From a checkpoint of a small transformer trained on Wikipedia: MLP 320 SwiGLU.
Each number is 128 + 24 x the weight over the matrix's rms, rounded and kept within 0 to 255. Layers, rows and columns count from 0. Numbers have three digits each.

# layer 7 MLP gate, 320x128, rms 0.207, rows 168-239, columns 64-127
110129137101095153135107137137122088183087143126148131119108139122131163142119134091118077152120138144122117103161116111114147095120119098146132154106117157140165054121123075049145129157157119
124137172163119113124139158176111123120107165159117141099114149141110136159164087131122117165136113077081103088154144145154155120112135130134127136096114165093123113100095105130128107116148110
129127124161192142164173173113141098157101113125106140134158146132099140119131166141113148120131169128125146131141137105126190144136145145126108116100096127168107142150132127133117141145137092
123136091145141157099153125136119113171116137120124156113139150104118102155154139142130139144154140165188135182147133146102136095105148142134137134135111134158134138137150112082154119091070098
090097096106145136131127121132136106076152171144095125140106122133155165114142138104095129153099142104119134104090153147141128157114166182125151131176163138147114126150153085076114103165112138
212134151138157126088144104149127099122152138097138110110120134086123118098158124128121107164145113114132123128166108169164124112116116152116135124125110131161102171121133114124146136119087114
138127169185116155119150138130169137134122146099112143140118061141117164115135143138114130144144114142150160116100139122148143138164157125113087107117116144142134165098139140135126106148129132
125103152082134129149170146152084090131137163127138133079126142132140143143142168129148086110153072105125170170124127117130137120133080128128131094104103166151131138137110164117126147154086090
168113133116136136133115133146173125105130130076137143108150143114128158121095117136123119104089154162082107100136140132110114102156142088116150176125130107139159180110101129112105140179130082
090110159151173138076150103144153149154098194152095126160097137105107109156138151117162159123155136095116146162139139117104155174117132103171128138110105127098108156136100172142101091159147122
146107085131110102134148119112125133145132163092142125126121132134124095165113131133133145140077102128086138129115111112121116134117111136143126132087113155150143108170114123110105139144126093
151116104129120150129136142145179173166105131142102137134108150141124144203123184150173121128141168081108101122179154147161138141114150182154064118130148113080150086142108127088089136115124094
125139119116132158129136138114141157161083156149125114150149094127114119127149131091098127080165112106159120108143092116148102109127150095145143110077145149110096086164148109165130138074158130
136118135103162103116079186170138119125095111113114147099132153137114153145134109113100107116111135135128106089116118124153123128115157130170087161162157110153145076152136146110101096134102115
182184126104148131157129116145128099139161105077149145102148082085121144149169147118128124145139102124157114133109144105126127140110120106158161147122132154151158116172093114126115150130145128
146149106175103160098123158148155099105106164130088121111154121109106161175138098130083158131135132162129151106163137122137169137135157123157126083115159166136143078142128114163141132116114151
127108121135106144095101142131116149147125099117148166174140111125083126145100142115125130151129165102151113096138110133101103090158128154124155132144115119116129167116173096124093099125148159
067129113126128132100116147137133142138120165148116109161130167146132075164114138129130112152155129140102099109112122130117123150132105108127111144134116094110120091095078142133158178089131120
121170090144143129124098134181124115192107143095130156170142086155130159132090116111139144135123125132144125108106140163090111125128131169117127114092112102115137130145151153125126098107130096
128158171102095107136127090095131141139132108132146121136133121152152155138151157131101130125059151148104166161140160156129184139107107121126146163088143124159104109161133151158093134175106105
112121093149137083102172130127156115117107169168134159158136162157129113155138152097075119143111141115129149157137106113158181126069101129139122128123107167151109122156106141158122138101131133
108133089126074127142121123148136121107138176128111115118136149143149138110152154137149086101117138111117087137129131116131140103090150145153116131115078094116114126131134136182126135134084136
177146143103124091162137144150142107118177181138143132122067138168130096147152142144063157095169132135090128153130138101130139127114091131155142121109107100149146134146113135118145111152162131
109137126131132147156114110111101138129135163098086140081129136157130165147111126208120139105127147113153140123129127143148164137128118112187085174122122138118114104130129084151153112120155149
154104138151112149105116131122137134163127151113109142125154152165142124148105146130130146106092155123130129146117120131124137120171141128155154097155099155114141159104151100130140145108148150
161102149152134117139105115176136115124144134128156144128145142134138102118163150131126109138172104100127123117083103105131073189111136114132107194138124139143125146168138079121146152147094144
148168117140111107150129093167131124125129106134099110126126119135147154127140095109127110159112129120096168137091146137127116147113117052115119129107078098119128104118099136133146095126165139
174129177160108127147122156145161119157127128101119107130133152137160135132155144164120129126078134113169151153122137097122098125136100129105094202129139148191086142118123155081162140134097117
137141126126097105162120127133128145131112103156123099158123188131125113134110109139134120126133129144106099102104128109134091115151082083107127058124149092114159126103085110094112141099143124
134153066161136105116150130117104148183132159184146120128146131126096119149138124087138139097123139115143119119147128101117132125120137143133097132099123129135104108124138115116127091150175136
128095139104123115142102137111119142150140134166102181113130144119140142107119143126128118089061128151090133143113117096121147126107140155135122081125139136122118101147124181099135129144175147
131132124150124150095154122176132112131126137098086141129129125125087137141153151152117142128134135137150099132096150115116184128121093115108164147146130152117067100163135125153116119164122121
180128171148152135107176087118123103161079142134129089127150159107101115126127105142130084114121126128155158146149098117189178118116109129109138121157126142120142093143136147119148121131156110
085139134173103136137098128133146106137098140132118126115101103096134108133130125120146148107137112120128131137144133141095147159139137127137150123164122119176127115145130114112119139112106103
118103155154111138064170130155138128124138100170128112109129120118147076097094137127099100126108152121151144137150140130104128133123129163180106155128120109154167099172136093113150112127140139
137156116161144125068143135113163126156104079139112128155134119123143130105139118123101091153110151110114085121136141123100098096148142181118156096145122131133122125116060131104102095128149194
134135095090101131116144143135160184143141123097120151134109142109123116146154121162109142157131099124139130148156125105109125135139136105122161135167104144095129136049171127147084095119134092
095095120122116096109128148149137143113167108101110129143139149125158110162124091132104115187141154158131109159151152143105143125146144162130093129109155135089092091114126115134147157129149144
127141129139102151157124078125154111166131162134122095126135107156099152129168133149130104130163143089125142114146135133163124153138095128126117193129106131133187173171121164126123128117163124
144091149137124151155097122100144088136105113133092102143122164148098119132136099104115082144152114152089148097150145131134136124108085111159118084109112120125148083133127141142148066126119140
104155151065138145164125104119131109142114116124141126123104129131151105104155169129107127141156100125134141152114098112145126168130136139154169109150204181144120107122116119140165144100154114
118111127123099132133149148132122136130129167144164099170147134148124135096131146106130086127124133143163197111153133103106137096096121166130096090136170147129133128172085126188115152126165116
144152141156109100170144150152080115113141148126105104088059127160123146121129119095163141116103106118143130139100127108129155099127140123122178105140157089114130106145086152100108074144189114
146123119164110132145129171153142150160134114116121141172126124155145106177137156120146118136151118112093174134108147105097077108119124138124103090157120144147109096113098119123129141149141145
096113143132091130155121147120122132117131129118115129146145080113105131088153170119146110120098134106106135087138104087128160158097132172088121070118115119081145180134117139088140111144169115
135106096139119159120122147101113128142145134144140113095140126101147142131147160090165085116114127094140133132109163125133134124186088139153087137137113135087139162131121093139126129146144152
094118102139085146155089109086117136114124145101144143109110160124139140165131134127137114130108127081087123151127161128176125156170132142146118134124140114142145146113157147112144093099158139
146123163167115105105146161148104143124129141151130130166073163140167083071148129142148111106134134104134090172142117092118120149114091115117110194138124098155175122145106162110130115124136126
072122131116098145143093107121094102118110160121136102146102144128115077082174121131161105155085096112096109124147147136122131125127154106122143123095140153115123146138066093152149126105141144
142124121115091155146124113089138124137162157112128124087149131105127106116122103150153110114155098100116133148129133143132122127093118087114123116126171139132128124142107153155115111138088107
119113128158153131148143115150124118144100137113160109090130104167100157154107104163187148138084119102128117109127110114170161130171125106055110113089159150121143161117113111093106105128179103
161116106138157140115126138161083118144110168172130153130136114151105160164121155121089141171120106105072148160134126123111084188122101163100136102136075139105106118147114131181141114131146164
151154112136140131124143096128122118144126109138131122146121100121147093113115108148105140138163097099130093116119155115124150160147104107141178105114146133147106097137127120080118134116107120
148153146132146090094136124135126100156136164144130119120124139133149104089153163162131106093117136132163116144134067159115108103144079112132083161111087148122130120140136136116139129133105101
142146160120082131160144141087151114146150155118112126139130124109125124135157132109096098105159110110148116167148134167129099112093153091122112129121151098110106084122122152131067153115143115
091128077124143155151142152133133168108137126115108142160088150094132131160095115125128090111099120115107133178136188142131155185158144135143148147116176117129114120138085146134107123131151118
104154114118168128162152132118108146134128161145125113096141143108148133152127072140140096067118124096138132125114161113120089100112086112151124148144126126144140101142130129149087120156086106
089106163131143156149107141092113092143133138126138116116126140138149127114106131153120125140145167120080107140095133146150104153181128129143124151143118131147125137146083072108156121104083118
143131113167123113167140140144100135126150139113154129118098131125119112134161107149134128103138131112122156102095144125092126170126093118131106145111116108130127110138109138133134107107094114
113113139149107116142145151134118118139037096079173138122124114132140131158144176130133181095174143120178151133139132094145147143151113140132134138119120125156113154172120102140109093140139137
092123122069140133165132143096135136157103119129134152157135147114117184177108166138130144168104098119084170167135161143136113139098134155136138137140126117123097122184127177125126132137132140
133134089155086131108091109152171121172127124114175111098121092122178123140148080107093086121154119093092124156088116150127107125105139123118086186137160103156116102143169171081117157111126126
134117117126110082160152169135162121115101100134149152087121103149093122115135131150114099137107096098104107127184099134144106081097138143144163114160111094102102123119094150112102132084130081
116152157125162123154080085145117183128083135137123152104120149178094147125117144111145138130164135118126070107115197106136098158163108132146159116171115131097137120132154169129113132134141136
103125104124177145139075166115136103139095122135154099149125118149099151131137116143151129128117128079132112111154162115140137085152174078089124094111130134146127077151180123172142112141110101
149123134163127147133121159131099178113111124125162140127111124142058097156119142116120110079136157148083153134137147074131143056154113140124171117094080134110083136148124138141138116139122099
118152137174070110142073113179089096155130114123146121149152141111174139180122145108134163158122144094134146155112112145107135130154085112109105156102116094124111129155206110112141150152118122
067136142158108134103136138186134120123087175060158126131125113133119110102113142144138121123149134172123080117148119083097134125122142152103088129103109148099152096131147115120146107120133158
162123108161150136136113169100132125152112136108088140098130102137127143142148114124106112123135156114136111111129103129148099110141129135101137128174151156153095142108125114133151128160148123
084126100142156164129129111132133133129149149127145116139111152130148150147079145161150088158117109119146145073138100145112165116123150147124089100101135146142124102134125109101117120110152146
153109168146142130150145106120120120105165126101171126127131104154119097120112128135117129174178093148146122138128087120174112128128163146123132117087123119165120165145136063121147090118105083
088120122130130146142122126112124140106163089165122101161101118109146120149121156153135125149120149133144189147155126075141109125080167177131122100173122114144097121159152148124139150103118109
# layer 7 MLP up, 320x128, rms 0.221, rows 168-238, columns 64-127
106143127154117144120141167140112116138100150139143110145119167134162121136125086138133155119112148120067120127143108165138149125139101164146125148093171172150098150133140109082105100109103093
104108133119119126131119099163147099143119121113126156158150068136179110159080090133075109133157167131153101091134079135094141087128116104152110135109140144110113151159102109133111120130107147
097103163143142133137142118114156094100132150118108167115104165147142138096111121114128079139140098136132149122113160093152125108082127124139112106131091167089149118127131168133110124144116125
131164134116129087114132178124141120136146146090123116099159126117102109105144103104137146136096085116164108125115113106132159121141127142139155104146096148123106118125159115076152104133122112
116122140148125117122145114131109118109134135135149146158143130146111147106162139141135131140124144154125108166133114141134150112158119150161101109139117102098107112133144164139119101136135087
127118135110135117096130119142139155150116141110148152109155106115140102141154098149132129117098138116113111160110114094121107199121108137095119073135135128136139127143132108184157119125113133
096100149181152154127130114107141158127139151119122142145117108157106140106145098150198136159123103129092131117115130129138129115137085113106123079098171170131145159130152152146170144112101185
110132126169120114103144115148153131106132128108156143145126133082112157116102121125189158157109179152098083101126119143116125142121144165144149125133075154121131104127106102106110141141168142
104152138115147152099118139127140148142167116134157126165164129150109091139138137121141118150161150116176094119127104134160141124104133172134156123108123154154155160118118101125132141159138139
142126171155134121129099082128116122139128152106145145178122137136123090158127145132118114099128121128120101113116122104112127147134147073126137157110073148135105072129133160110128134132140139
152152133133160137150154126122127131114134112155134119171134152128081111142112137131102095139148131128103110112129122091133139138194131115171104154164126137159147134092110109144122170106107129
114113110131113143123156145150149108147144113128079150146101126098154128098158112133118127093128107134133128121103106089083125161103112071138158105118117140142087128140132144118115132123099133
128142115128090197121153119114135113099086163135165153119123119146101190137073118090095144101059151105160157141147115137139152105093118122113137149116139142113124121131099106084110161144155121
124126113140127138061147155096136098169103112143125092104126099098151113099186131125148122105130170112144139084121153131145112100146146179101110156124106146136153135143101142109165126145107145
125163135131129094157171123121117164126154149143170139096167146140144102107100109155149101145139073098158104143127117140170107121132096146121136065174134120112123133081121127125134151150164117
100114139066165101118145138169100174131145118193127134133141120134133133107129112074106096158141134126133115165064115144108152150125099121140122186124131099091098155105163125109119097106127134
123103113082125142127076155095139122133131145145134147130113119129123099129095181126113125140118181091126172128148160156101150146154159166161116134115133159120106121095104077083121075122108089
118136141132145122088127151101107131091129161080133118149151108128143147126151124130123150103103106120112139102104180110130142095131160131128141134088139110119101094122124107175164131171114155
112154126180113105117101159149150136156163165135151114120115133159145134111108137120151135138123121128109158121112112063091128111151154163146104127080155123118068128078135132090103089126114143
119112147050140153155119115095126153117147096143081117121116174153104166071127129113132134132114107118144115117123124085101135156131129135130123175059084116160093185148145106162118079157132153
116093085162164112135115115110119077139129155095126124145173084101119099164146131103134112171138133161128130147117147144125097124119119130116137069133154130122152152150153127130154115100128167
177138097144103166106096124140103148110134118141149153154115131178172178171118105126089117153159162183088115137106097090157112128145139093159157108115119140108160124112137136122141140128153131
150135110119108122064136141100095189130140129118083176124112112129141148141134158139108153178125149123130152138110129130103153102128090093110187148155135140112099069123170096168124177170174129
124142148106079121146136099118118124115157169113119129069169154113147166138089110135123099113121138122119144117124108119150082133099105119180119122138138111119126129131155130122137100159124155
097127147116089105112136149153134135120123166147140096104132095158133121181092157140109183098119145111113083148143146121125147108144153130151167130131147139082157119145134083152095156133126150
108107105118121144113124135143122119123113125112130134118095132135118129127122077119099094148137143086096086101142130139133150132124141127119160102093115135124100165114138137099123143065136129
101126138135083120114149095129114117139089120102125145118130113152136135097151117102118109124119123108145100137121127157135116124097169113113098124128130148118191115133129137129127090092162142
136127137134113100161051157135126128133164162091169115122098125076132128151100097139111131154129133138097158087138135118104126153153158082075131096129173118086114094156151122156171077157152131
133084122087090166102153129138141121106146130151115116121145127134149162078105145118139134132099157129180101134180077074130123133116081171151102132157153096126087139151139135148127098157131137
103142091123145148124189150117117135161129141145178123116136146137137162098121095111142137134146110086141114122145110158151112134116133107152137114121125115120094104132125065126137125161150083
152146116165101157114112161180092102128093139117152137136124113145092074153127129104135129141137129118116139114151112165094149132134111088131118223111128173171075098120108104159145105128113146
137135150126100136094187126152132091089118132088119139166140147089143120179139096194107136139155078131140119089126177177108158109151143088170146112133172119118121128153188172137138094125141138
112130115082132134096113124104139114089172057079112087154092153110113092125136154100134155140115130111167081128119179173096115113129119175108150146115208119137115158119077140090077138130152154
097094115091174116097159159148137118177117072103109127114097110157145138138159129117143121126175151159132122149140152116117102113144119140095094130107144084063140148101118148112120132058150137
141128169169118091134124104104138129123112148070119117125164140096148113162157154133080132134160117171143161153154163162113083176134096132148114112126137096076145168110137157174171073102069187
150155126137132126181150131126139082134123120158126113157100131123171165150143155170160110150122163110105140111095119092116142131097134127132106146165095130128133129113087111129146138112074116
104122117131090129085139125124092090147148086128131124130161131116117134140159126123187135139135128106136140105130112134162136138087118101144148158135092148125137123125142095093110141089107087
098147111100078142106097149127169131141137105153089113121121122145119095142073123169157155120156137157118115123187123116144087113115149130176134163093125082129096132113122147090133107129108154
112117067121109118143147098130102115138121129138117147107135126110118141128136120093127145174141145136109101130112103122151150120141140081117136119090137108101133127159129107123131118114108102
183095148107100134174092092128113134150125085144132123143153167099117145101119131135097092125121134118153167151167114117116141120147102121137151138173131131142149115150108142143107100129123123
113143119115132147150124121159168124118139110133084170142116129177142182135126164149171155140144150147133149190157161131103121116127110088096098078130112137132105152159127137114108125132123120
135131122160116136100121131076152129143141119096153130116106119119135125158193119085105145107166142127138166151144168107137135168107156138129130180113128150130138170132142117124099162104142118
096090130132109136107140173102130118127136129154143113113113161117156105152107144112184084100108093139082085140118120112127135080143121182127120169118144174104120134137157131174147139135147118
136147126118135155077131131138121132122135116111083115079148092131137115126130109138123128164108162143149136118112157185112136094156199117124124128133130164099154128094111128141140134105151153
131134174126130101143102085105102145110092138143126153122102101091097117113152101128136146167148150149160139096116085112146114127123147067129125172112156129128145073127133099119119110131119122
073126103162140134138080095092121108111100141107142115104114171129103076108136118126127162085091110125153097129171159135131092163136125132159126063102154148116165130165126110129125107153143161
131117117134136098117101096110129172112138106132129104154147120146144118108083121155141126052149130097198122126097125179112135108166144153129131146117177169119098105119150124151117121101143156
127073102177145101116181124107105139157130111147136093110116096160111106105082163135121117109115155136118077114146124174099133131140129096120101150137157101120119108126135147130104113132124138
122126141131181110173153092101122148142108130108072149143138143127136125170120136139110132121084105083134150107131142141147165152116091119142153126144139088122114155118121110117095171120140138
160137184145104131138125145085146147148108097132136143135143106123140116125146129144136124130133119124126136094089116126132143125105185126076140140110119114135145119119134175160101117144134096
146150118150113135157157126115143130165127120107090096089103103128134146116119095082156087145098144115093125121171151104139131118139106099104140095099097111108189157111149147115089121090112149
165145173061112158168146150166167079078124136161104116105127129101108148134129145139111170145105119132152098141132097188180166119117119143083138195162137126128057121113164135130129147125138148
126105126116103153148151138106145135106160137123097126105114106118129162109079108094130147095142107106142110091134123151125120110153150083153169109117161160130123100151104141089156135165125114
080136130108135107142142135137084117139158164147139124145114165114081111139122104141138078120119194124117110131121116162145141104109148112117183114119136102145144113111132140092084092138123106
105112105094106140123101150138154107141143158151132143093154114132137122162076114140140158144146138126118158183116120114189113138130087124143124126155152141098118111162137108094121104118135089
120169130109093100117141161166149137127178173150150134142108108154108131113100106153176117174116160144111098094163115133153083110135132099187160161123089123118131147133183148132133111116142110
139169153124104158126143141159156118122107135134153128128119121127112121124111113166083187057118095131089171110120150128124151137144119113107115153138116144148104154171168095161141122142118127
164104148146147160104099092112097154163092118107109119112133173114143148149107152104116137124085140130114140137129187110156110126120106172146139155117128115157141162125113123076130137146121102
141139092133114163110114142138170134155134122120141181161127165111128121148133127135131122126152142108108123118131155141128159145104119136079150142129144078140140096123104095097169077101155116
150118133116106139118137096128136130127132108132130112120170116138055152090123109106114122133125102111170108125106153100120138145120095117129126159118083107111124152138140174190131099131122140
102101082151200166093128098151127111133121135091120171118116164111112140135125179119116162164126117131166078158124159103115107099135113141180138022181134137095128102130122161127143131086159151
131123148121080119118134130065093103101146130129151099081139104124142124135174106170119136149165133095141104145143086115142102131158169126148090175094145133072095150090157133132108106118140133
118080140135196126126148149172097094138157125148119086116118127099112119133124116121130126126131135125103141129133138144072150144147121119119136134129082161166121126121140102158104128167140127
127144168106121099122142186129156098078114116094153114146073111117103093054122162107126122114161137164135156126118142096128104138152157136092126164127119139148119137130106129155109104159115069
092120090158155151117104178099127127106128105098130124145145112160166127113134120080115114124169137074151079121083134111100104097124139102107106118115079154140106101167143141113150148124136110
124145097161103112157094148110125109127132110121150130114106121140172135191082110134115125130151159171138104154114112130082147120118121115091137148135132056126133160064168105154098129109084049
109109119104091113101129087149153123105139121138187181126116088170141140121094166104079093116132135139132110114107124142100150137126094091112116115085134152137091111161099128158109125161130075
117105080156140098165185137157156121098162131161093123141156148128147129080110160124141132148152121122141170141127126103139149122136116119168105113093148132132125132141120120100143114115084160
141157109080095120138105131152109139104114095105141093159135159100134114076079092120165135088134090107139072192163140109162110107160106138115145137125151133132103121117121134161143117121125192
153133117155081108130119120121109126114149155181119172110108158147135114164140148111135123100110126107159122111107139115122103122162085178178137127134075105111112132145095109157148110113119109
127124157129160176131150085119132070131134131121125095123138127141096164096126168087152140153164149111127140137108116121148108110105130132096116127086106130129084143160143095079126097155129115
# layer 7 MLP down (transposed), 320x128, rms 0.211, rows 168-238, columns 64-127
128133134125140090133122116160111121134158124146131153090048094136126115033095095111126126109124139108122128100124145147135135144092128112077134119180088149109119104137134154158124121183153144
153134096086140118104100154116127144139152125177115145143126089161113144158139150134118100111130139126167102161118137130092125165157083092123106131097145176123081103135126161132148117172105152
143098097105128106118121125099122138110087143144160099106126121102148167124164123158121181106089145139140150130162099095116144094107112132145088104100138120135092149131151142127119148116167159
101096102135152148119159093125163127115122151146127128161132110158133156121121125108092135157140124123108149113143105085132108093143122125131070107122127134117159161148139113138083164087109134
092143135147128130145080091123111129145109156104110148130130118132096137163101150132132107151125102110131119110132127143098133120127184137170109156128101116096139111119133158131109133195105143
151180156154094129125147102097091134158141124130110141155157112118106155191124180107120100124138122186147167086109137143124159159121136125148141147092119131129149126098151129174147192110135142
123128127142124171148110136111119119114154155139140151111138087128146120143132116142147140100113155117139153122156135115104129139138143139150189124126151139146111128146130158102115122048119169
124185162119129115108155094154139131086100120100113145142163128096130125196154128168162175180120151155089142121124157122116127121102169143153134090090158112158100107115116094153133141193118126
103168142151128141124123110125123164114121157137103118117110134093144123159158140099184131148125129125147121170164125145123150139143107145125164130179140149180122117140134152144175118087132135
123146115140113138137116157119129154128123126078156123139101107092141160098115127141118152119123154128126112166147183088113124074145114124131128181115132136107090128127137115121140134065143101
103130134133139164123154107131116151137122134087143160103129136118154121175090137149118145134140118151102158170130142106137134152101142115149139114130094140100103132159176145136145128139173122
112128122100148110115124148138096184136139091088151071121131162136137171062124112135125124116167161098148132128133109145112142134124123094152139110109095109139094110119195133136126123188153173
146098155159124086121151138104147115119157110166108152100104079140122097038125093106132123152108128129120132104108137139113161112121144137113140125139113155120093106142085179125104099191089137
143120093071141112143129160151175124085118168135118137118132171127131090176125136134141147104105107150122112124108135099115125124164142122151087123108091098115137118120130155082114147066104156
137139127138132098155121150111118118119133132120146167111144134140140112155132146138140125103142139153132136137130108121111140109187144124087102173125132124126130109117144121154132128198095090
116140158125109110123125133159121129143115124154134121115142172117147139070129120111108150116137151133159122116119117130154133130126104116128139091108157126113135133119124120144108133255126152
114115084156139141103130099079160098113157124093126135190129129133140119128128098110154096107144149121144077144139118150125111149141108118112144239139159084101131103092096138150162141131111123
148096086143103131133121199120132145134098168128094084125120123125142138145110120118140115108141149144096164150120115098102152110113110128144083146143120156125098093126136169160122123168159135
125115128146100089114119153103148096116147111146119133108119104129119103171128168137115156115121179128125098111099122137135142133151134100122118151118141127108164075105128126129126147130117086
096122123093180092081099147133123111156110109121155115106095200146099153118134128111130102101118120127102149158142171138106130177089144138148122123098127151170114121134141115140087140164112154
087131102140142158086115133157122156147111155118099098163116111070133108158171164164133120095107143107118107142141135110120116137164091109124131110142163112131143107161141143162131121029185123
139098148119164086140112106167072136107135120105119096133160125160134136127100149149097110133117111101107160120136148120158148128122173147128150124131121106097118154118138126124119110169095161
103129139120118158097180169146116092127102092136163076112111130133156137137105146137104091098134126136101159139165146143136123117102091163122152154096123173205105152142162130129101146148148129
138118138131119140147136135120154110145101117144127120143098139122152087011148116107136117135110104110127102152135155130129143118111080163119131118155131124096138119149100130113118120153112137
124162133144127083181166121138107165157136124109116128078095132091142133074124115117125139153136131156153108139138144096122122091153125168147164123162095138091126097134114086121130088091177132
112138135105121144110171082124115130115100121153114171113084141119094106135115130184106134129096113126103152111162154139158132126113132152129116141126116138115121123147155132141091099130120077
111139094175113126134130111104140105131124182131186120077169150137135091147145115100142143119140105120101135132128138166123130130079157133120141088153135116164149090117108146141087130182130115
138122104077111127130135121135170136134161108172083123106075114132096130127094156136111097156102110130178162157179078147140157152093153100112154149137084119119143150135142091136071130111132152
125151184099169111164118114130118104137119125111096125111104102087079121138155154131164164124084152118164107109109133148137086123090121127123115144167135140127120158117034118152162122092074069
102130127107154134145151172126118105114075136095110098072115131123148123088135160139124150116111152066106158135142131082129091092136088128126125136128149129148076126129143121132147133255099123
102096155109161145119115102118112113115123135061102158104184129167172153194119105127134132100139094146120139100119154134121129126110117146105121172109128129122107176127121157142138090116144122
167096139134150126118118159139185113155119102133128161133115102154109157129159128127136163107142088120127136102109174099172135117164136074108147136138152108092119155158128121085114109093148137
133117132095132112148096188111126116143158113150140124094142106159134145108094135135127138136140125147045155133108175119081152157150158113120129107111133122127146151138114087143092133140117148
128132121119107109128123126137114120105128123136108113165111129121140115070131136112154144164133145155160122150123104132179139114135090147116134109119143118141144144108136094118105152255146146
115098169141115117118178173165122116146122096111122139122137100132120082194125108109121134145132173102165101137113147103109128130153156149192161117142147111083103143144088105098151105166124164
141117117171112139151093148146128124122130122109162112126079153148133120136108132071119112133117146099072114122098118152141132083147145072126095119166123133132149115202127101143115089109133149
158153154127093133145120146143182138144133106089160156168129152102113139168109139145177145122099132143138119132109123138107157115158168071133124123158145112144132127145111107067111097034102142
129133116107121090131136128103152121114168108100166129117140158085136107163150136114145121132110136178100033132151102119105142115175152135139159117116168123119115136118055078107123101136085117
111127117143130152107142102122130140150130125154107105132078100140117120132104106111110190110143155100123154117111137144150085142144156107121135136113127108095119143113128116139108114188173152
064120160094116113145116077125121110130117121180112129100116125108096123025123117101134103105124153108128158114098149106114097100100070151131110138145154147174132159141132118137135135062111120
157137128183131122160120185138097108134106101157128142085152092093153147086185166161126141127098160136140166139162125133124111172115140112091085113138114140127112128143124108125115168129138130
143117116093106112135117149121138147181165115166147099117118118107135138108111118143123111105084114112122139083135155069161142083142122144120108099126082141129127097149136129203165148201135125
098135151096119163109160096163120142147146132084130087187169118091141128105132096181134098142129132129114126104124126116089118149139136147139105124123115135140133136147124108113151110077125143
095149099132163121126130104149129099133121164155125124135142125121174078096138109122105118163086120147127151148141130107154106138118089131100128122151126128140158116122158153120123156056097087
102139145129122112196127119124173141115134141135141131108114111105126132163161120150157104156123120114131123184149135126115165138141136126163171084118111169140144117151112148077090098072093105
116101118128117170098138166101144141159131085139106093095098116137136136000134135144142132122129163112133125092125113108097127122103118144110107150141126114140115140129112157124155165159164106
108119124114101098112128155110125132123112143103149184129137173115104098145122166125121128114114130136106140144100157132114110161156145149137107108135146095144199133142128169135115103149161173
115149140091144105119136136174114133110106124140175144157165156156113129123112128122118137159108139116132149097157135128121145101106145133115130097138097147100137063161100050109106120110134096
112177095109130129124122157130083099134127108156127143122129102169121137147147143170128122087128120146109123128104154129116114141126165076124116089095124142144142084117116144125165142148148086
104115130141127145143104134137129129121103145093131167123133118112124138194155131139130145126128106149137099122113143133135121110137157131136129122147161119113116122138137122106128117000125123
114097113108175135177160145092126120139145140131165125139104094159166131156108121178168158086112126123149132124160105115110094137138101116183162154152136144128146135142175197144149118128125123
077104100168142107145141107147119102141144127110075128121109113127130106098104135102121102091125160097178071166123121210132127148134155104124064180109078103101147123097107137142129134159106141
118095171113150087148129120087132098123158144151143078129128091119132099125119101119147112122142118106127129142117140104150143081125136120093136141101126162144121107169107116117096132075124154
138130116126139131152137135120147154122172108112112151111213135123152150175116156120166139155153131095084096096122133116098157156132137112181136124116111131148115138105094147157163118198103123
110100124142135116129132136091100127135116124154138142095135101174109138070112099134140154155100165092136132104095129177120132096096124179118130129126080183118132154117121176112132153122137125
185182084085068144091123102108141154126164126153149112150138087156061128131125117122144131140155123124110151094126160107147106140094088171059162098096088130133100156139110132123097145153135098
161122135113153100118141118142161159145111129122123142139110118106142142137099120119109110141161139168130095141138099136115118149108120138115188121159164087100160139104143170155165163002125121
139146156139111158121118134113128109160134151072084192134141137093104103129157130116165144131098171115142081172104135108150139143133151140160101137131169131111152170133074133119168129055100094
126094126117117109125172156118146112138142122176098119164127123134137125156110129145061163138139107120153122204126111128159128127139131095108120158154141130128099103127147144138152145086120121
141082147142119107124110149093166113084118112096123163133115118123116111148137158104168136157156124158143099140128121158141195108115129136150142159151115134126147159087114140166120155215142107
141067153135144136136108143147087140175124119114115118114130147103138115098139144126122139097109100110113096089111148111146117140159115100160124124176162155131166140131088151177115157102157101
125111104113122105101131107155121102145078113110134112161128138144115140140128126100112133154152124107095123081088123165145142105133145103172133145122111125106114114146160135152121153173138122
101115094115143169146139126132118095113119104113112123145122154103110134194128199123128125118143132152108131094138142087175146139181120108141141143104140149137145103160134102154121162052158130
115160126162134154051125122120134181102132117111137102162140114107162123179122095113148152128127129112134106105125101115123119145091145115135120159118182137139152117157144134156170146085150118
141133169129131160132143159137122133124094132121070105094119101102128145111119138120140114099122158116085147145139117150113152120075077169128143115135098200123086143138143149139104158183153156
101140174168125120117080117143055143075133149139147133091186167112101116117121133118098107102155120131158096122140130159115140142133147177144107098120176124124152132114115102085162127127124128
116132145109135172197131114140126130129141149056130149114152135133104106175125127109124139094105146072115119105132141122117124169091115078123113119100100125106114111141139097147149094105080124
107123116127189152099151140164124085152127130141136152143157105117161130092133139155130123127133174125115140117095106148125134147121131134143098109109149095122136119181161164141135138069092095
118116160089142124095147127134158121139131125114154125108111141112136132065151076164125113140155147121145162126120154139130144131126141136079131150087101176150125158110180159150155097127080142
122090078134119183109072109144146148115121149124125152158131102137184116141095145118149140136103114109122111110162141136139139144126099141131150153144153142155119146170132127152137095086135128
105137155134145152159132142141124107136127134099115149101099149157113076172142104092196144104121121103134134136145081138070120165163178095135133157146109146177140122172126120121124105066127138